From a checkpoint of a small transformer trained on Wikipedia.
Size: 11 layers, width 512, 4 heads of 128, MLP 1728 SwiGLU, vocabulary 32000, 73.5M parameters.
Architecture: RMSNorm before each block, rotary positions, no biases in attention or MLP, untied embeddings, attention and MLP in parallel.
Training: a variant of Muon for these matrices, 457M tokens, 3486 steps.
Each number is 200 + 30 x the weight over its row's rms, rounded and kept within 0 to 999. Layers, rows and columns count from 0. The size before them is the row's rms in percent of the matrix's.

# layer 7 MLP down (transposed), 1728x512, rms 0.0433, rows 1219-1237, columns 0-127
114,156,175,169,221,93,167,261,218,162,218,226,207,206,198,222,194,192,214,241,246,177,203,129,198,181,219,219,207,174,208,165,174,186,215,171,192,189,167,179,170,215,191,220,203,207,158,222,198,242,220,244,212,249,206,187,230,206,219,149,249,147,218,219,153,163,139,175,186,209,182,216,260,157,162,186,249,159,176,176,179,186,176,215,165,210,206,207,176,223,164,207,223,190,213,210,188,117,197,204,231,249,199,205,170,260,171,176,191,251,256,267,225,212,178,190,231,214,233,196,186,157,245,189,188,213,213,140,196
095,210,196,237,210,213,159,203,208,222,133,185,196,160,183,273,170,188,196,191,162,197,280,205,229,196,188,205,146,200,208,206,166,209,180,198,173,173,210,172,176,176,192,197,236,229,155,163,190,201,146,242,232,232,207,203,198,200,252,194,168,211,181,201,200,255,183,168,171,187,244,245,196,199,180,181,233,197,170,216,156,253,203,188,238,216,172,216,164,205,259,174,194,177,177,254,200,223,205,239,160,218,174,201,182,238,159,192,178,168,200,216,186,217,203,220,260,215,208,192,215,171,206,199,214,172,209,231,185
095,234,178,235,255,187,213,203,169,172,209,210,219,223,234,235,173,161,194,225,169,173,220,192,166,204,145,193,229,248,196,161,237,150,209,169,248,205,182,234,220,180,209,150,208,262,180,159,182,247,184,206,175,239,209,195,196,182,145,162,175,182,198,209,204,207,267,187,219,211,205,171,142,164,199,243,220,179,186,240,222,214,220,247,149,196,266,206,221,154,208,201,236,193,224,249,237,172,184,193,196,185,219,197,252,139,219,165,200,226,257,154,178,193,205,152,209,210,192,178,207,180,212,276,191,227,159,265,183
099,197,195,234,191,203,218,170,238,181,191,229,158,237,187,194,189,214,169,137,206,166,215,184,251,164,225,215,199,196,195,236,215,204,215,191,222,212,211,208,222,203,225,162,221,226,216,233,192,205,229,206,219,153,212,190,188,210,237,236,243,185,152,202,194,158,203,171,206,170,255,207,127,186,221,189,239,224,128,135,215,200,196,209,225,251,223,205,191,209,245,236,196,215,192,268,215,228,211,151,222,194,227,235,229,140,196,251,248,218,199,214,190,179,176,195,172,243,234,224,244,210,160,214,244,172,238,281,247
099,185,201,131,169,223,280,242,187,185,226,259,181,248,215,197,203,165,219,161,188,157,189,163,208,249,246,155,192,236,202,205,182,176,189,246,180,233,178,198,233,228,190,184,207,177,222,175,126,233,196,254,262,205,230,166,217,226,203,225,156,219,230,230,250,219,235,212,191,233,219,135,180,159,186,188,161,228,207,186,224,168,243,223,276,197,243,169,182,195,191,178,186,242,217,226,141,181,165,246,197,203,147,203,214,196,213,245,213,218,183,188,183,216,190,179,148,163,197,182,192,184,188,186,207,153,219,243,203
099,190,195,130,205,205,155,213,207,190,160,272,210,220,213,248,184,216,228,220,161,237,229,162,171,206,219,212,227,177,211,181,201,160,215,220,242,181,152,160,178,152,158,222,168,243,219,177,206,177,198,190,227,248,200,173,226,209,221,228,173,232,122,193,161,195,182,171,200,179,231,165,216,167,248,202,207,258,175,233,207,134,199,254,209,232,198,175,211,225,146,214,238,236,142,210,218,194,183,234,253,230,225,186,132,223,126,144,193,185,238,210,183,210,173,194,139,192,178,183,199,238,171,205,156,196,239,195,170
095,142,210,177,206,192,221,259,204,232,195,166,218,194,189,148,182,185,173,248,219,172,179,232,190,228,206,165,165,153,160,178,168,178,206,216,246,211,234,221,192,165,195,179,127,160,188,205,217,218,189,173,178,206,203,203,228,209,131,185,226,147,108,220,220,199,188,146,159,222,252,194,181,175,236,178,229,270,189,172,191,172,169,185,179,185,173,203,217,162,200,204,238,238,178,215,202,130,139,221,172,181,180,200,186,184,196,198,235,203,203,228,216,198,191,177,209,192,111,226,222,174,181,199,189,284,215,232,145
105,205,220,192,195,205,250,197,169,171,169,231,212,199,190,223,137,235,204,207,161,144,166,188,238,160,225,194,204,212,223,155,227,126,217,240,206,184,159,174,199,193,228,220,183,128,193,187,207,188,156,188,219,193,213,192,225,212,213,218,198,175,264,243,187,189,163,202,179,184,212,161,194,180,208,209,220,228,199,194,232,187,195,166,211,245,201,282,186,177,208,179,186,195,222,164,138,159,134,166,199,206,236,194,239,192,228,217,173,226,221,154,194,210,230,221,246,230,142,261,242,175,214,216,235,203,206,191,185
103,170,154,211,160,240,244,205,241,210,257,199,158,213,172,165,200,196,187,175,164,173,208,182,210,195,181,225,192,198,193,235,144,173,239,180,209,226,175,242,235,171,190,186,208,229,237,194,192,243,181,140,203,179,191,191,246,204,199,140,174,165,160,215,243,165,156,224,142,184,182,219,206,168,217,213,191,200,229,211,197,300,216,172,111,237,215,246,175,178,192,215,171,203,175,181,206,249,255,166,205,189,181,189,225,165,219,169,176,193,143,221,223,202,193,228,227,230,211,191,217,240,189,206,240,232,224,247,250
107,174,171,211,216,232,154,218,237,265,223,187,193,152,159,225,181,220,150,155,176,185,175,209,167,191,238,186,185,224,211,179,190,162,198,172,155,187,201,179,204,212,200,170,222,211,207,195,192,225,221,217,210,171,194,213,224,235,204,204,205,209,221,208,193,213,266,204,197,204,169,205,195,240,212,240,275,205,185,288,160,181,201,206,198,204,136,197,177,176,225,194,220,179,186,221,231,213,171,181,221,176,208,205,201,219,151,222,196,219,195,208,226,189,215,276,208,237,184,158,156,169,201,209,202,210,209,173,236
093,194,174,183,195,222,215,261,153,216,176,211,222,184,219,191,190,185,228,188,244,170,160,193,177,222,183,200,227,163,200,243,201,193,177,239,161,176,131,270,206,189,233,223,178,182,197,198,207,212,250,207,145,240,202,241,201,279,231,224,234,206,143,197,193,208,189,237,217,208,213,197,196,221,205,195,248,175,162,179,184,180,181,215,195,236,203,182,183,202,225,197,190,203,192,185,182,190,182,203,242,198,201,242,132,225,196,221,214,136,193,201,181,219,172,150,189,202,222,214,268,229,275,204,200,245,184,143,224
096,206,173,171,167,245,226,188,259,228,194,213,208,200,186,155,185,127,178,227,254,195,236,209,177,208,171,156,267,191,184,181,195,205,207,214,174,177,208,235,152,149,161,177,185,152,223,188,224,181,235,194,148,256,185,175,189,202,225,201,194,213,248,255,214,263,202,242,219,185,214,210,182,185,203,193,184,200,188,255,217,198,230,206,157,164,183,210,179,208,225,242,244,203,153,192,211,203,186,183,161,222,249,306,229,195,187,178,249,215,144,221,134,211,208,171,219,230,197,229,182,241,187,165,234,216,217,196,194
100,180,155,184,213,216,167,198,225,179,199,179,166,158,207,220,239,204,180,170,150,259,185,207,166,225,226,173,208,248,253,238,233,212,236,214,235,177,242,216,180,244,197,204,218,189,240,186,138,218,188,210,274,157,194,181,256,173,132,260,157,181,205,233,225,162,244,209,192,177,203,198,215,191,195,275,171,178,191,215,151,171,189,219,222,210,216,207,207,164,232,188,201,187,208,181,217,217,188,180,169,184,157,221,230,201,176,226,207,129,208,185,267,205,236,188,256,182,190,146,176,201,217,141,210,208,134,248,173
098,219,235,180,217,222,219,150,228,202,160,236,212,205,177,175,197,186,237,230,233,210,207,240,159,238,211,158,173,205,191,180,244,177,152,267,163,226,198,219,182,254,197,152,116,219,214,202,237,217,223,190,196,214,165,148,188,158,220,167,187,180,129,162,248,155,202,250,216,238,214,167,179,198,230,206,184,172,184,221,178,211,160,247,202,224,152,201,235,212,197,200,242,215,169,236,217,199,194,190,177,204,216,210,176,216,155,213,161,207,185,160,239,119,173,223,231,221,150,196,250,198,267,184,211,198,183,204,169
103,230,158,227,212,196,218,166,213,205,217,159,218,200,193,194,173,259,247,156,227,241,204,190,223,211,184,180,221,207,208,236,159,213,260,231,126,218,224,204,221,213,153,209,201,183,191,228,188,223,218,206,200,240,196,219,203,193,168,209,163,177,198,195,180,180,212,239,218,224,248,204,160,231,202,206,257,254,187,227,274,182,176,230,217,199,205,231,245,203,240,180,123,197,171,188,170,221,192,235,235,205,231,204,200,222,215,207,238,199,188,187,221,215,194,193,170,190,207,155,214,165,219,126,223,202,207,203,226
094,182,220,199,219,241,194,166,184,185,198,244,233,179,244,175,204,250,201,214,217,172,196,246,197,204,194,187,181,228,185,212,201,248,230,213,205,190,240,223,235,216,175,258,233,175,204,125,250,162,180,242,178,200,197,157,191,237,233,207,223,180,185,218,194,195,226,164,239,205,257,230,180,228,191,224,216,207,259,166,214,210,188,255,174,140,247,215,171,252,236,249,215,183,176,136,203,154,169,163,147,200,228,184,237,195,251,162,157,215,221,234,218,133,188,121,195,193,218,187,220,217,110,211,193,214,250,189,199
095,202,208,228,190,157,200,242,183,203,195,207,201,182,171,190,224,176,248,225,218,148,209,195,218,200,198,153,216,193,186,268,266,231,211,184,184,220,179,278,192,208,225,215,193,217,131,188,159,221,239,196,236,216,214,183,191,167,236,158,283,178,188,139,188,199,210,171,152,214,243,221,165,174,208,215,201,213,203,213,192,245,212,180,227,170,195,241,212,199,172,222,205,212,220,179,197,201,178,190,228,192,169,198,144,202,237,188,216,249,217,180,219,145,180,237,206,198,196,255,182,184,207,183,202,204,181,196,217
095,155,177,209,252,165,180,203,159,163,232,229,157,175,251,291,166,215,239,212,250,201,225,138,172,220,213,186,181,180,221,199,148,142,199,253,189,204,216,236,219,232,179,189,192,234,206,232,176,201,219,247,172,216,208,202,219,200,213,192,190,183,214,264,183,238,217,176,183,174,195,161,184,221,165,254,210,209,202,225,193,197,208,171,170,236,161,214,174,178,180,203,170,186,196,218,199,210,256,212,187,194,232,173,176,181,177,228,217,216,183,223,171,185,203,219,175,195,228,187,178,210,200,241,201,194,186,225,187
104,146,197,159,183,209,198,87,231,183,223,246,180,174,204,158,230,131,199,147,180,168,239,208,217,212,188,209,230,183,233,187,247,170,209,178,237,206,203,171,170,240,212,157,213,201,242,177,173,202,200,181,207,169,156,198,200,186,151,214,190,194,166,161,157,201,222,207,120,213,190,203,235,166,217,205,179,195,229,207,246,235,228,184,255,191,152,161,177,203,237,190,219,195,254,161,169,236,188,174,206,252,217,220,179,212,156,192,199,170,179,140,248,196,194,212,165,197,184,214,221,235,223,225,163,278,207,198,282
# layer 7 MLP gate, 1728x512, rms 0.0449, rows 1220-1237, columns 0-127
088,213,160,141,182,250,196,193,220,199,186,204,239,155,242,210,209,248,210,194,174,193,165,210,199,192,222,245,228,191,237,225,240,260,137,208,176,218,199,231,234,131,224,197,174,124,199,188,157,199,229,172,225,222,243,171,217,112,214,217,218,185,173,204,177,205,211,211,124,215,259,214,206,239,237,172,257,241,208,154,206,150,189,181,173,192,231,230,235,192,274,270,183,175,188,225,203,175,219,227,172,203,205,171,201,208,173,189,282,181,167,161,183,211,156,148,174,209,151,245,195,205,168,185,225,197,225,227,186
102,177,236,217,207,204,137,273,226,206,183,128,156,189,217,174,263,186,197,245,202,202,232,199,230,285,200,183,155,258,219,184,178,199,195,170,149,236,229,184,195,192,236,167,222,223,169,225,272,192,231,212,128,238,140,211,163,238,220,208,183,194,207,212,192,187,137,212,245,232,204,207,201,214,194,236,252,180,194,156,148,231,210,185,220,186,214,194,191,181,183,236,249,216,237,173,227,214,221,155,241,178,153,191,157,221,231,222,207,183,244,216,180,198,161,258,139,133,188,172,187,222,198,222,194,191,243,184,202
106,178,193,199,190,183,204,200,200,234,212,211,203,245,186,179,167,173,180,221,220,166,145,171,186,179,195,216,215,163,231,166,217,239,186,186,195,246,226,172,240,181,181,212,213,207,214,212,212,163,150,228,212,211,164,188,185,205,213,200,142,226,246,155,156,165,173,269,192,233,228,182,233,213,233,225,141,162,203,230,196,194,217,220,169,237,119,192,232,222,186,212,175,208,192,187,146,196,223,225,204,190,239,172,182,232,183,194,198,244,190,194,203,224,193,179,153,230,179,191,218,168,222,191,186,224,243,166,199
101,209,206,137,196,185,209,233,173,198,217,216,159,212,169,242,216,189,188,198,190,247,187,186,174,193,194,190,232,203,217,265,231,201,240,181,140,178,213,203,180,215,244,135,175,221,189,150,163,252,203,174,190,203,198,214,247,181,172,190,211,164,230,157,247,201,223,238,156,265,187,194,233,233,162,218,234,238,218,174,240,183,232,251,253,215,190,196,269,176,225,249,232,208,263,175,181,171,191,225,158,217,202,230,239,172,230,289,200,253,198,145,199,216,177,255,156,207,165,234,194,183,205,173,212,208,203,188,230
096,221,221,199,236,204,157,210,210,205,173,231,220,189,196,226,227,261,215,194,185,205,249,211,190,186,220,221,230,224,170,245,178,192,197,190,203,228,250,230,210,195,187,191,202,209,169,180,202,226,159,164,190,192,171,166,199,240,137,199,228,157,201,179,242,149,131,201,200,254,174,194,213,195,209,231,176,177,183,216,230,168,198,167,230,197,159,220,209,227,177,182,237,193,207,186,193,234,202,201,224,215,289,200,172,239,189,217,249,232,198,219,212,189,202,196,206,171,213,263,170,190,189,170,204,162,237,177,167
087,197,190,217,175,190,211,230,190,201,208,264,215,280,144,144,227,247,174,177,156,197,192,190,226,208,192,197,203,168,213,243,209,159,142,208,264,241,188,218,176,193,164,202,184,240,137,201,212,189,253,207,166,173,183,220,156,194,186,198,175,204,215,186,174,156,158,234,247,206,238,175,180,209,175,152,199,182,185,263,248,178,163,191,254,194,196,204,170,192,219,202,159,201,252,256,218,154,159,214,163,192,209,236,188,170,234,207,162,205,192,162,165,202,212,202,200,225,217,233,152,232,186,226,164,157,147,179,201
100,199,203,182,203,269,272,312,220,233,109,227,225,167,211,183,222,253,234,216,202,200,184,236,211,193,221,165,244,159,219,182,201,209,264,200,191,239,167,226,196,194,146,209,194,190,233,218,179,160,201,232,197,216,231,219,170,197,208,205,249,223,237,201,147,131,171,177,145,202,244,162,222,168,194,221,196,246,233,229,131,217,201,199,178,203,203,192,217,176,211,178,145,212,207,218,150,218,243,199,240,213,178,188,241,211,150,194,198,178,198,188,177,236,178,181,207,240,180,254,176,207,137,213,169,212,210,224,236
107,287,207,164,176,238,167,195,194,241,216,187,226,186,221,184,204,187,195,206,144,224,180,200,170,205,212,182,200,219,158,231,179,205,249,204,170,184,209,151,233,200,223,144,217,201,199,218,185,204,166,261,184,184,220,179,243,185,177,183,252,198,235,215,185,264,198,225,226,222,212,167,182,167,182,180,181,202,201,188,202,195,195,239,216,213,170,164,194,234,164,215,156,223,206,236,176,214,192,227,211,154,150,217,141,206,195,177,216,257,245,167,221,165,198,201,175,171,156,161,146,183,230,217,169,154,206,208,190
104,183,172,232,128,226,200,213,187,169,217,171,167,148,229,185,228,194,185,240,194,190,180,202,240,260,260,157,179,232,167,171,166,197,178,257,207,214,227,161,194,213,234,194,228,122,240,209,215,250,217,176,238,175,245,198,216,185,207,229,170,204,229,214,179,179,166,177,188,201,190,207,166,227,201,179,235,179,210,248,187,223,242,270,175,195,164,226,201,188,148,240,217,189,197,208,181,244,249,172,200,193,201,161,168,187,224,186,213,178,273,180,236,185,160,167,252,222,209,218,237,153,173,216,162,223,187,231,179
098,239,207,220,184,188,161,171,201,178,250,210,288,229,155,207,219,168,237,181,216,156,224,208,223,201,192,166,192,174,160,196,270,175,180,195,198,263,166,222,152,206,169,237,147,182,222,163,185,192,149,227,157,208,196,139,146,217,157,148,205,213,146,168,207,190,178,179,196,214,162,224,216,234,191,225,237,190,213,199,236,237,201,196,128,193,230,165,183,199,239,230,248,149,206,193,185,204,221,184,224,190,208,246,190,206,170,171,183,225,235,224,198,179,193,194,208,265,217,190,257,156,195,177,214,262,229,172,194
097,145,232,168,211,190,159,234,233,195,171,249,210,218,208,222,244,171,228,224,215,205,180,222,147,243,202,198,180,200,193,197,209,228,225,182,172,185,177,169,215,206,178,173,231,187,199,212,256,232,224,190,159,211,235,141,190,196,170,175,178,213,187,253,158,173,202,235,182,217,158,208,188,191,199,251,234,218,154,149,184,198,203,197,192,217,140,248,220,195,142,204,262,175,192,230,196,222,237,212,123,200,205,200,212,221,167,213,266,195,257,207,179,173,218,208,195,181,208,250,175,184,198,288,229,205,182,177,187
100,220,214,176,205,192,210,203,155,192,247,171,208,244,173,185,200,226,167,202,262,194,209,154,167,155,166,172,153,192,152,218,178,141,224,210,244,187,170,206,192,173,165,245,230,184,191,155,159,174,179,207,173,201,157,236,218,216,162,210,192,219,210,199,171,215,227,237,139,278,175,170,226,217,190,199,177,217,219,173,184,188,173,207,285,128,188,214,207,221,257,205,252,195,177,214,200,210,197,177,239,184,208,176,224,209,112,197,202,172,221,223,245,229,175,118,243,255,223,177,256,204,175,257,166,203,186,223,189
104,236,167,219,208,188,185,208,225,201,227,276,133,259,185,188,254,217,189,177,226,197,214,198,174,187,182,148,219,220,217,131,214,230,160,167,231,214,247,190,157,249,216,149,198,197,188,201,186,179,237,237,213,177,240,207,216,252,245,196,223,147,182,201,220,229,214,201,216,209,163,198,238,161,228,208,197,150,200,186,118,200,217,193,221,123,192,243,202,217,170,180,278,149,209,241,174,182,210,205,148,213,266,209,187,193,269,185,151,176,196,223,169,170,206,227,182,176,199,273,195,154,177,197,201,205,211,175,138
104,204,143,170,175,204,224,153,204,203,186,207,163,159,198,152,195,183,146,147,197,197,225,183,200,256,224,170,187,260,221,201,152,225,204,149,148,134,163,129,139,202,229,257,212,223,236,223,181,231,237,207,229,182,159,193,231,218,162,136,204,214,205,174,208,145,209,249,196,241,201,222,184,169,225,192,191,209,134,187,223,178,172,195,231,209,197,192,186,252,217,185,162,206,206,202,261,183,132,217,191,181,142,230,203,198,198,191,177,190,176,181,190,244,201,158,166,202,243,178,229,201,232,176,165,245,273,168,204
098,229,230,169,147,171,198,245,223,188,185,200,231,244,211,177,187,212,206,162,172,235,167,156,195,192,181,163,283,209,193,173,244,219,191,206,258,228,194,222,205,139,228,175,143,186,212,220,200,215,229,201,194,242,221,141,202,183,163,212,255,179,261,175,171,198,223,173,201,186,202,173,163,216,186,186,217,223,163,206,221,225,220,176,211,206,212,182,215,190,201,198,244,209,219,218,225,244,213,194,208,158,184,195,174,216,214,194,178,226,171,190,195,233,232,255,225,168,184,204,224,202,200,214,174,247,144,231,199
094,203,175,265,194,196,187,190,190,201,235,265,196,160,176,199,205,232,131,239,222,233,221,215,213,187,179,180,157,175,229,160,256,195,199,225,214,165,223,158,137,196,228,207,185,207,145,226,194,207,179,187,192,193,166,200,191,170,157,228,161,140,213,267,144,200,170,205,189,208,261,138,223,133,225,194,198,196,203,138,200,168,208,207,202,253,173,186,214,183,208,184,195,214,207,198,241,212,176,253,196,208,198,213,159,172,260,248,202,227,208,175,232,245,247,159,142,214,192,181,199,217,242,171,212,230,194,184,170
101,197,253,187,249,230,217,200,207,142,215,181,216,179,290,200,207,193,253,253,185,233,195,264,181,205,225,154,179,213,166,197,159,182,215,166,211,219,270,236,198,174,239,214,213,197,154,194,277,199,246,164,271,141,226,205,218,217,198,200,203,211,278,212,174,200,222,184,231,196,205,205,182,194,207,178,151,229,218,147,155,181,204,194,226,179,252,210,216,171,178,189,212,223,198,187,236,170,196,215,203,193,195,200,187,241,212,187,161,221,214,182,217,173,201,161,168,212,210,195,218,218,227,241,185,205,204,210,205
098,215,208,185,135,181,177,230,195,231,192,146,230,238,215,190,240,237,190,224,189,152,216,264,186,196,194,194,224,205,171,195,185,206,150,181,210,174,216,183,226,204,201,234,158,172,206,215,214,228,210,223,214,151,190,163,205,220,203,217,202,216,195,182,212,194,229,158,240,225,146,159,250,223,209,194,220,233,217,192,163,198,188,237,190,211,223,211,207,213,212,147,175,147,168,239,213,181,202,202,237,214,157,214,182,167,214,224,208,193,222,187,204,216,205,139,215,254,168,195,215,233,191,217,212,206,179,216,203
# layer 7 MLP up, 1728x512, rms 0.0417, rows 1220-1237, columns 0-127
095,152,184,205,154,207,167,228,202,282,157,212,231,134,171,220,127,162,198,165,135,211,262,122,204,186,155,233,208,207,167,211,180,249,166,185,166,172,151,143,200,194,243,204,207,196,224,256,152,185,169,214,252,211,168,186,189,179,189,165,214,189,222,210,185,198,172,180,120,220,271,225,156,255,158,196,246,190,195,156,139,191,185,176,214,188,178,159,217,202,226,244,159,173,168,247,248,193,223,223,175,249,193,171,212,224,235,195,187,178,186,205,211,166,235,222,225,191,190,176,152,190,165,176,231,189,194,241,160
093,219,204,226,229,254,198,247,214,163,146,175,218,224,151,185,223,266,165,187,239,206,256,183,191,275,237,180,225,235,199,201,234,180,213,190,225,220,172,195,176,178,247,124,220,254,204,275,193,202,248,195,141,178,214,146,177,222,120,195,212,186,258,142,200,190,204,187,236,183,216,185,216,229,186,191,212,165,240,190,163,193,192,197,177,219,249,241,230,222,199,174,171,225,226,207,177,195,226,181,253,237,201,187,219,248,217,168,235,175,203,243,188,175,161,196,204,210,220,203,183,187,227,208,168,140,187,194,210
100,184,242,203,211,166,138,255,275,186,223,205,234,201,187,194,195,252,147,165,206,234,216,151,234,191,223,224,208,195,209,220,254,155,189,160,207,177,205,213,198,220,242,223,190,253,192,209,208,207,193,237,238,165,128,182,201,175,226,176,220,230,168,186,224,204,236,163,183,199,211,188,241,256,183,220,176,260,212,200,236,222,175,190,240,204,207,209,236,178,193,200,243,205,222,225,200,241,166,106,205,193,217,232,177,212,182,188,165,191,203,169,192,218,197,186,232,247,259,202,218,163,208,231,231,183,209,216,188
099,206,232,151,212,205,161,223,117,176,248,214,184,268,233,211,191,144,189,153,177,205,181,177,184,207,187,136,260,196,148,219,199,212,204,226,220,220,209,217,212,224,243,94,218,243,189,218,162,223,209,221,222,211,210,188,224,274,256,184,216,232,189,207,238,237,152,216,181,242,209,210,199,264,176,189,226,269,243,151,201,229,157,243,183,138,238,157,206,169,222,211,201,206,190,156,154,213,188,246,188,168,184,178,199,179,181,209,228,244,153,200,189,207,197,233,226,161,218,207,223,207,214,189,215,209,236,223,193
098,188,186,202,211,192,202,204,240,253,161,188,153,225,194,185,155,227,221,212,246,183,218,189,214,217,199,229,178,210,188,105,215,244,140,181,195,185,160,165,200,189,216,191,197,204,225,206,210,228,173,193,189,231,226,164,213,232,247,183,195,209,216,246,194,172,204,179,173,211,224,235,174,178,250,187,165,246,259,194,218,217,171,215,230,188,230,181,204,249,207,179,182,226,204,255,222,188,232,216,260,200,172,178,163,207,174,131,177,212,196,201,208,261,160,148,158,199,202,180,174,194,201,184,210,174,193,195,187
091,199,202,171,218,201,247,234,211,234,197,190,237,206,246,246,188,150,157,203,272,131,200,177,215,188,207,228,145,202,212,188,196,199,205,208,242,189,206,178,152,192,193,123,207,215,167,200,221,191,199,197,210,210,230,206,222,234,244,229,231,156,208,226,206,227,210,156,159,248,209,193,201,225,230,183,214,190,162,172,154,139,263,153,196,164,152,189,236,188,161,194,201,179,167,163,176,151,229,181,167,186,239,272,178,153,240,239,242,179,169,246,238,200,210,177,146,195,173,195,179,232,186,174,240,168,175,251,149
104,197,192,194,197,204,245,223,201,234,178,227,203,228,147,195,163,195,212,232,164,171,198,191,210,148,198,198,199,137,293,155,222,177,200,208,233,173,160,234,250,175,263,154,165,141,244,191,195,211,174,168,159,196,223,192,181,173,201,244,210,201,214,196,165,198,193,162,224,182,148,173,215,174,186,191,254,199,187,222,218,178,178,240,180,200,232,257,152,193,158,222,159,235,229,171,212,229,222,281,222,185,188,190,226,183,168,243,207,185,212,200,171,203,240,176,193,209,190,209,204,185,198,222,200,232,185,168,236
107,183,163,222,202,190,193,225,251,191,179,217,214,158,211,178,170,158,182,200,186,231,188,220,179,175,202,146,197,202,196,167,120,240,194,178,203,219,175,231,153,163,142,150,237,235,217,199,191,239,212,172,193,163,201,145,246,140,210,152,189,163,181,219,194,162,180,167,219,148,216,254,267,164,194,197,162,200,190,245,223,212,217,196,197,163,240,211,197,184,239,214,160,192,195,224,205,199,240,237,151,269,228,203,251,188,216,202,223,194,188,187,200,238,184,204,231,271,181,215,229,182,207,163,232,202,222,173,172
109,225,198,233,217,199,185,147,211,222,195,175,161,153,168,197,215,218,231,178,247,173,203,271,113,230,196,253,134,221,150,198,198,159,230,196,228,158,199,225,196,212,219,208,207,160,159,236,174,212,165,244,194,222,212,210,208,213,207,167,209,179,179,217,178,204,214,177,246,185,205,267,198,199,224,240,226,216,170,262,189,209,185,210,219,189,177,217,145,201,224,176,195,201,213,211,218,206,161,196,182,179,242,184,132,239,134,175,237,228,177,164,203,182,226,228,210,233,162,172,138,184,219,187,187,193,216,254,189
091,187,236,209,179,200,221,172,185,233,197,161,191,182,245,170,206,157,208,174,204,178,230,220,169,191,188,154,200,179,216,234,214,240,183,238,180,151,171,189,170,179,170,237,202,225,226,184,142,206,189,205,206,238,205,221,202,186,197,225,193,210,214,220,219,216,250,197,230,168,256,162,180,175,203,209,187,173,198,212,141,232,209,238,186,218,167,217,165,227,209,260,174,152,205,203,179,183,218,202,216,207,176,240,180,220,186,138,195,179,208,193,197,226,220,224,199,147,216,207,222,261,147,195,202,158,210,241,177
096,183,196,175,218,197,216,216,234,185,154,273,184,181,248,224,172,195,191,211,261,234,193,188,257,244,169,207,221,131,192,158,234,195,212,166,235,175,224,248,185,213,188,227,151,165,229,206,181,170,210,212,147,225,166,179,177,211,166,210,176,205,185,208,216,238,220,243,187,210,184,179,157,181,215,192,245,216,204,177,233,146,210,222,208,219,177,193,121,174,219,225,209,160,205,233,171,178,200,199,208,193,192,268,203,246,176,203,192,256,228,208,179,185,220,243,186,185,232,278,181,250,138,154,230,224,177,171,152
097,248,179,208,177,212,188,271,176,178,225,187,207,183,239,190,252,203,196,185,143,221,160,221,174,236,244,181,184,226,161,225,318,198,192,218,174,144,238,208,208,228,251,225,227,171,205,181,130,238,220,201,232,221,230,154,238,236,187,208,174,189,230,248,172,188,197,222,176,130,211,200,176,209,171,181,229,128,214,212,216,230,186,242,219,181,182,231,208,165,202,109,209,185,235,183,205,168,182,236,158,216,253,211,216,190,178,175,188,204,241,205,221,185,182,200,252,248,205,131,194,249,220,146,175,196,218,189,172
105,208,232,198,185,227,242,203,196,200,242,184,202,166,217,222,205,163,253,232,196,280,223,171,172,261,235,182,192,187,165,247,250,128,198,229,190,212,200,268,201,171,150,169,158,173,174,201,172,231,146,238,151,243,188,140,185,168,200,178,189,179,213,185,198,184,160,180,214,248,217,239,201,183,203,226,236,224,183,203,242,151,192,149,239,268,161,206,243,196,267,183,213,210,213,135,169,214,154,212,218,190,241,202,223,181,181,213,200,158,234,187,284,226,209,218,174,224,180,195,247,239,219,166,148,247,205,240,203
100,229,194,230,256,212,223,150,206,203,184,188,217,151,258,234,167,204,184,119,179,181,215,235,215,223,171,216,218,252,268,169,148,196,165,208,214,224,181,191,206,225,143,236,172,208,166,219,147,227,180,154,222,190,176,194,165,181,196,169,135,170,184,211,200,119,180,192,251,249,138,190,140,254,223,191,241,206,212,193,183,190,246,229,196,220,264,187,165,126,190,202,136,203,219,212,192,216,219,160,214,205,178,203,254,209,158,190,207,160,187,164,214,225,203,239,208,170,201,165,205,224,198,165,221,212,219,232,128
092,195,271,236,244,173,244,163,149,198,175,173,188,175,183,190,177,187,214,171,259,170,183,166,167,175,207,176,208,229,164,230,218,205,176,197,202,126,220,197,232,169,196,216,233,209,215,245,235,199,157,188,151,127,172,217,212,182,218,231,249,235,222,188,241,220,188,215,182,188,240,274,184,198,243,177,206,238,294,239,239,234,178,176,225,216,195,193,182,171,239,168,217,212,171,252,249,177,195,233,175,280,210,177,224,207,210,167,189,197,237,172,231,177,221,192,206,212,262,163,175,210,223,236,203,155,257,215,193
095,213,226,202,192,227,213,145,203,156,217,165,178,194,268,206,203,173,128,191,253,217,219,183,252,232,233,215,272,214,244,174,206,239,219,205,234,237,195,169,182,228,240,192,175,213,171,227,161,156,210,154,213,205,212,152,247,218,178,212,260,197,247,208,184,210,212,193,158,198,179,165,183,219,231,168,192,172,179,242,251,222,227,174,162,212,190,222,174,129,211,223,174,193,169,187,202,220,187,198,184,216,161,247,226,225,176,209,192,244,229,178,203,203,186,150,186,140,154,155,166,193,174,193,166,195,143,221,182
100,201,216,224,237,231,215,231,187,198,206,235,149,184,240,189,137,243,190,246,213,211,228,169,210,183,215,162,207,249,197,184,184,195,169,195,190,220,176,185,267,225,172,182,213,188,250,228,197,201,194,229,216,186,255,157,213,180,182,144,195,227,160,243,186,254,183,223,158,174,176,224,149,196,199,215,187,279,214,222,199,244,179,200,207,184,226,147,234,199,183,172,236,211,193,201,177,184,206,214,212,211,185,167,207,225,256,177,212,164,188,182,195,202,191,167,192,212,206,166,170,230,142,273,263,150,196,239,238
106,212,221,172,183,213,189,195,279,168,222,218,224,160,202,204,208,215,181,171,151,202,227,220,227,214,238,166,223,190,176,153,240,220,192,221,171,164,253,190,200,229,186,134,205,224,233,196,189,216,158,201,218,196,181,257,204,268,194,160,193,180,216,217,201,187,207,185,201,209,201,154,184,214,207,245,139,172,179,185,216,242,237,240,238,198,174,224,184,180,197,185,160,229,223,200,197,223,194,234,194,222,149,181,160,174,175,238,245,209,164,145,226,206,178,195,166,185,164,206,154,198,243,195,192,179,202,181,203